From a checkpoint of a small transformer trained on Wikipedia.
Size: 16 layers, width 64, 3 heads of 32, MLP 256 tanh GELU, vocabulary 8192, 1.59M parameters.
Architecture: LayerNorm before each block, tied embeddings.
Training: a variant of SOAP for these matrices, 113M tokens, 3443 steps.
Each number is 128 + 32 x the weight over its row's rms, rounded and kept within 0 to 255. Layers, rows and columns count from 0. Numbers have three digits each. The size before them is the row's rms in percent of the matrix's.

# layer 11 attention value, 96x64, rms 0.113, rows 0-95, columns 0-63
099:132187112139168121140082161131108108101101113124105157056157149205162119164117136156150134153134090080120157108128121156126085149154086097167194098103127117122143185091142137183119089201157104
111:136043109131130116170148203111114123077122126112132152047165107159048152061133115126177136144086174123110152125153159100136113111094063141108135155142104142169119123138089086095148125116135118
083:109172084107171122147117138084102126111087075132162155168123135131072142118137159065124127119112161121107152084168210163101116098115224115109080113099116109168135087130137147085083138141140093
091:197116077116124100127177175106132137069113166145187162095151139153106109103160102054166124090132093098106120129093144149093120159154162133156123135091059092099149104187122118149174102141089106
103:119141121098134161138073087134130112143124160142111119040129135124078147098084122136133122159130168038162142090133161081189137199107178120138176094148149159131073146160176108133138135102107140
085:081128081066138124064089094184086141119159157098110117141150175092072160145138141095164123149121163070128144141131143111135106037090094122130157131171122121136145104107124153184085135101081105
109:151158096183116153112125159148135126129085088134118149154099104115099169175116133142073135113161147068089065085132105104137117120043154155120181164140089128103074181117133129141189146171085122
092:150126137064152086158159171089100106125153079130182112103145113105124092178130133131149137180129075123084146152182066079155100132132147192133094158153122194153152146130139098173116120180108163
086:103098140134174126149118122140148166151192160140149156070138201135113141057123186192092155109119113128096163175147176118122102165196098168102101135140102176133130122147180131093135145140097098
076:115113106135100131168115118105123063161184092131130133128081147213165143201148119136198170136064099179141101104146127090140152086117084155153149091148162134136113123073095100144156149147148117
093:123119208147126092063108128151128144096171119097145178081114140152167078143111182131080139142155124109129144174116153166122153110139122087073166101155140152152093142098113126103066039153145145
095:103106165103134137155137154063075122096147127113133160144113140079124087152095173177090124087168120142163144164131200152138146088114157157151079150124053118075134138086140104061085136088148116
079:095143168151138142149083076126112161121130121213081108174107205131108132112132116136102103119090111075154109078144132149117163073148081143138202122113157153139120110129129105157088111135129215
086:149147098166198125126131150152117105134085111145178189118155122119184104123075151126154098061113160133138147106078157088156081131132106119152145112184189092100121123104074143122169119067117076
091:099111130116130130075151131114126107120098055150080195123164113151159165159144084203179119107148095131158065188110120113146148133120124159151156161124077143173163133128044134145107159130103141
104:090127151154170107162085063111163130120107109170140122110151084136108106097095169075147143138137120144089094194150124161120085147129184122146109147085158163152096130158149192047094174161125154
093:146124092128101120086151169163125122131099115105190143057125111121107104126164114080146086178194130114216113158138144130118146108133132148147122129095122146077090106178185128040131156137116091
080:133099163161135117129137144112142062102099112150148075096107108188052091122110186127112154099190102117140128110148158122065154090134133104185137140089095099157168134143201124095121126108102073
110:094135090095152135134180119107138139104150182139186186108147139086128119164148132121146145102123138152113159106143144117178073069130124123119112121066157191114110057139211144170116181104147167
079:153169132114143202175176101124135125147135153138139145192143079100044172104124120163142158134072184093196080136156095139145127179139093137172109124146113134121112104136106121090141094176107145
102:083108119102135121104128039116156106129130102105161085122130158121140160190203154181174143162096110158121128107126129116170111152123160141113161175169128136171087073076094164149146075158147093
105:137137150141078129117146138136162125141091090059142161160149119103146150115128127128055186168057086133205138174126130125141143067119143114093120087117098138090121160148122080098155097207139143
087:167104081112068070178091171115169148144100130112166184136132105117142144105153097145135147100114123060113079104108128115125161104111149131143115098125138197115090202070183175127135160117164125
106:157141152122170123098145103162110119121135077113109078207110099159102165134172189151132086136140161166088079098120143093138105065127042102091167106112178163114104142143156150129138104128141083
098:143159124111147132158101177113092126176107136137166119179165174154207112112159117069176114104087053097141175105111120120151113141103123128110103076106105168129075100101126082128164157179143088
093:101134085148148156087137139103127151117191126131133140117119133157124140145127071122118133138111129145143130110131128149123168057101125210091169167105117143067024143116111065039116147146119122
084:153167099157092135125112152108089104125095095135154141140150152157151160050099052149128100092145131129132177154148124106141222095173108131120139191098153131151160104129188092157149159103109078
099:144117131109121104102118153159129119174153114153141243145114071127077065128084130091117115129136153128101144133122130102206128144168160124105106107160180133116121105182083083133133154166063127
106:148121164186075136093143101162184115144151098098139140104123134150139149098055129150164145100119110198072141182147042171123135115099139128096110118170101102124121123094111101155158167139076173
092:140146124111146103131147152166141105119036100119168138102115210156137115148076165112091105095111140097138042168162157144051078156115081096145125141118096109151147112175142153140136111108145153
100:141108054136190131143207084071096131101163095121173159132122159107134135110132122150126193112052142116097165137160094150104099085075160103188119056147130133108130129111124138130129118106113130
111:141133118158097158121210146131168119145108131077110077073121083118127163126116108097074148058109127157145085113109131095071163110095126153145095120150110170164133125100102104153119117067113214
121:198138154168151123072139145101099123118127145113155134168125087138146151140102070097169113125144133058087125117073135144166162126107081115146156112102186127133148065163099039068141124131107138
114:073042126139187154118158089138073152151146167102122106159134115137157176127126081122141114084103126178159088169082144101122122129118043090126151148086122122125141118138127151143138096041143132
121:166118148111124141159110138133152175169100141138110124147098107134146125050096131132109147127158118065234085158084179121158127123113172118128145053140145197126106148132164118125081102159149167
090:141117128145123152129139158196079124137108117137163110055144132130078144142144119137093088128141154153103105127136187109132068153048092101149145113159054124151128143118215162142116154128069088
110:143143095114191134128113132063085120087107094143131185147126145038086139124131171177093143126116084089101136165145160116132092145132134110168098171159129128132107151140124065156195076175107126
110:190084094136117141124116172110162186096108109107170100156148169114150109117117105119121187104159106039126133160138067141100124108123150156117129130159082150070147186124099115167185116121114190
121:136167150123121104143136119108098131077116125138118110170177167104160155179156156129208071157116072120095064151167105111144108090124084153133103138070154132124140121133170150193187130158154179
111:161125101116119063113081172144148135140103170120162195126118135128147093139088086100078094112195063092133167098112163107132167090144158085129141118151124111147117137145157086135160071140161054
086:139077155101174112144086132118097110136117156128117107160146149121159100091166135191180125157102125117145178143166100091167104178179181077148112165134057113186149074089102103116136102162110157
096:164123136132139117121106180141118098117116116110063156161135078092148145128089150124102123136126193198095111162131103098146122087119132078098135175148172087168168176106048067136172119153100152
136:173094149107168194121142083119168105158123150134184066144136076109157153117151156130126149126128139160073127129156122103122096176143092078072117096048113130167144121108146136071095079113176144
117:109173118125100133131105182131106070104171103092134065110085085091172119113125167047134116194118140141136155127142107105139107193147125128143142142116209138130167098146172156152182091098124134
116:113195139149095112149131150140142133069150171127082180077188153130137165109180137132110145126116163137156168101123157113141095103131055061114154133117094135089090121150107095164210128167134157
110:076182147109066115172166172112182138126061086076121133109168141100123133174097119161162137129106130116163171171100151129144114109118101125097080139105165156126116106187092120123072106150080178
102:177117122087171125137131175115168150089105149155149146126136133072152131191160111133126094139217168136148082038095133146115114169144114097153085186107103145123163101122086135087162096134145117
115:100183121111159147157054138132128124179155128116127172111152138127161169067119119101169134087084133201110172156114172123093090134178094131065152153139101173148120132080185103123135170104143122
105:145097086125200124188119098116100137196067138155083113143100161179150076141131175129113125091101082175131137131110125126110079077130117138121155137129079158076105104163094111131104070145079148
118:139166096150160099129130075105129167091169161119152102120109195103042142118122115123184130156180131120111113133151117117118162215168168139158105121097081099121085171130150123138105066173109114
100:121163165129094114075077163154139099081149112157117104144125186084163136173105156120118111164112094155154134164157140159072188145099182146169111143115139065119119132109084073069141111183112114
116:105103125155107097157080097151171131193092136169152159072134087084137096098100172149126100148105162141218095138161133100176086173150150117143111161133178158123121127099149138083159136153070125
105:119139100130111185089108120117101109086138158218121082103153183150092060068124067106129141135083102146104154129092087144140143136117162128169150152132108091139120090182117122159106151087124189
105:094079090062143188151106062097077140128195099132132081105138104111150121087172095152145160166143122138106127130138117136120109127139095179171136133140116186146136166150065112111090124197158098
107:163070140106206135072135150115148126131176159151061135115130109188087104191086112178161149106161079119113120175163130106116105135123108085156146131123143160138142150068115134159162129182129174
104:077132095099142142114134160115098110110130171112133141145141139052120136173115103183162103149117133077160139129158152059158133063098161196129163115122171107095117154052177153163136149084102113
104:098123118156080132151112078121151095078111136118186133106182116100153092173102191182142172107134132093064145154088123163122093112122144100114163115172124122120165135111128151146067066095183173
124:145108103125116082097123096150110189153181103175125161158088103094125116123135136144193105138146097136148158140062139156063069086121096128114123127173115180122093091182192148087081118124127105
132:136124146132169163185153060116111170162130187191113139140170076130088142162091103055181098102103172148145166077130178120144119127099159106106115148133146142158149138137118131142097093062110110
117:155110189178146115153129150083119134117089159132151136088117101155127115103087145136144087109112125075168123060131107150085169110111059169070139159173135110192154156120104108055121072138122118
122:121056090132155132127161112175120153106104102139101118098136173174087151084094138129227120149110119075171163175086186120096114099085149148157111115134098089108128124165124191102141142097122139
108:169134132210177155120123077172135143087132136175135103124138140147150071162080092168127131143160118135101114178110089116096113077129099075133128206092142159089127144140175134068094100134158107
130:105091187107176096185181150139119139091127142105149130038166188155130129091106145071048158155119171160142091089151091121153110104130100123113096110120125108115148138115114091094146140113161082
096:163163072154115160120103141117087111181108130128089140137146087107133071089160142141162165144128077171155147128111101115085093170126153121150076053131097112158123205116149105098102139093195094
081:118191143090121142119106152158192114151095109168168163121139118085110123126158096120191125074120096135208143119099129144098079166089133093142151163138101210157116105118156137137147132117062174
101:097080097116192115161131120113120150185159142109157095090140097114118218046125128089140139130083170197105103146181142121089089146130078146105121135142100146179128169106154156135136158121141119
093:126120085082125170062132138122115105123182116063130143134091097102092152059129153138110102103145198144123123145094081152144103162151090121080075132114150174138133137071158104071153177134082122
077:156146091183110108134122173143125137159121113101152101104089087113086144150106132123150111081152111162089060123188127141136118149140099140161113125116176131105121139152208209180106187060130104
096:148145087132151135109124117146106131084155149120154043142095159091130173076186168161165097143123116053168116145118116068128132156097129168116124167138150170122113157171145159162194105088086105
098:116110136131089105115124090121147109144137100119143218117103138113160126144173066136088159164163130169136052170163066179120137204153094086161124108112112081171145129140114118138135117190144132
100:122218118170129113130186130061163098096131115111159132150103174135123154192118131120095071115124103148102082133103123144129182089184115154115152226123171160129115097114131115124138123088116111
092:087159115129163128141071059097079121128112110147123092124080164126119143106087139166120098147151140040163177093070128175139155185099162120113143142108157103109108150194163151094149096105146136
099:129146141066136049088100134072106145097118142103113143131126138103091164139148088119134096173174162105090139156200104123115110096062088120098162191147106132117160124094102182138141144156098072
087:122088127107050157185137131161127131137139167189072128087093185136125139160134184095114122163121133165134114074083091118176156158093120113127081138081124093133115122050131101110147121165159155
091:107081142147123136087095117196132124099195092122095108045140164163112080094118136172076117145069065167108113126128123128122098153191141141141128093102144150155109143067158104153095145142098143
101:067131045087125172118109123116164119103153077107114106171104136119054179110138188149114099127117143104098197097170120147134102176163160152101168178134124148138095164134107119105152172152136154
081:157108096163110142139195135217136141089106166134137080123136166176101183089145125217103124123105187145076157108119119106143154108065094145142149122126103110107125127106151104097150139172098092
094:120082082130147097104128211155167131108141163097158136151120155104166126088133134167078166136076101120134091136104149094125098134118119132179127096183073121108107161156103070153209083130087148
085:118152154164120132115138125112120125099139093066098094160149107149078141075117136158112099152098146153101143111055076183162108085137137129100161098145139167063119140168127089092196158100070180
100:122139142165068096105131129120143121079063100103062107128127057168070129120160119085138140091136124183132161107166130095128173105138120116065117118124090083118095102182062076111102114139133130
090:143149114067183141085129106110128142126152112127134136076143092089114126176098081122102128123204182158109142163173130089178096091139171117079129196164135117096098176163089162154140129089104106
092:151146155145160132166133150149131143114115169176172141150171140095128151078092162098117128117148130153130161151153142160078081153142064071173164149165170110190188111133116133177118096077180169
080:176103130094142152174148158107088131069146139136141141111151152127126113078153201122112122152115130091053136135106074123162122172173113070116140151167145177117158177091091121184114067156155106
099:141167166062148091155098163049131108096091118111165070124129158162116119167139161125135165120190091090109114098156131106135168179169177110161166116182092137180137145129154108144105093152151116
081:181168057144130144093156128147119106122163097113079150180107091142073192120065127128160108102092182106157110089170151118088167113124110116183135130141137114148107077131118163163139147060098117
095:075144081108169190182146174122147080109136081111152128107136115148054134150112124112129123153115161118127059055169094170102112126165094158165139179149130195145160116143115106110124152129088117
087:136103069085150145188110125157093153135110169105147096113149145106114137091178125053153170147081124121059159084136138122148083166129152076164100109106133129119127120105142167207140085106174106
099:087158119102179108121086097138140088126102121158134197088084150142159117165156193140090059169125143077085132093121183166127123168180108165101153171137118132105100095155162100093137121152107098
081:146149118130111156111102158232096124106146100087114106163124089095149119114144114113140086154151176126127135173117104149103185143171146144105141160191123068185096137174054114081097126100138138
078:120096134109126143126130074058155129097143117153125164108138162107155159189133134086121178165114138064108113075174147156114145120126209099109123158052082075144169109109150119139149105120183146
092:095148101169138166120171094115148104084169119125140071089122136172144116131114171105139153139081085141162158169157117119049076137098116177162087075144118078109172129162113155133154151138087190
090:126106156113126098136153109114132168147192165135173150064106070088070131165145116104078128145218129147205147130169168118140125145175152110094100141137131134135129102132120165074094115109161085
091:120140095168092125130164173140100120171186137091155180127173068104122181102119141125170142168107154084103135166132123166147134149153107182168154110093161133180127105162079144042145171137143116
086:116135073118107071150096133123120144072086105114161130094089160118125110136120128164122063142178190125137110141127135125088119145143152159133133106232148071112073168095150210117142125139107126
110:131083151105112140131169092154204137188094171101071154150108079137155188150197138172105140123171141181139106129098160114122102158073086076091124131145089137114102093115095146138132100101143121
093:136112132130193191095141175134154117138156146115070143122108192170113167150189103184138166179133097135095175129125163142097157099097092146088175085144135142138083116133131056111149164114135151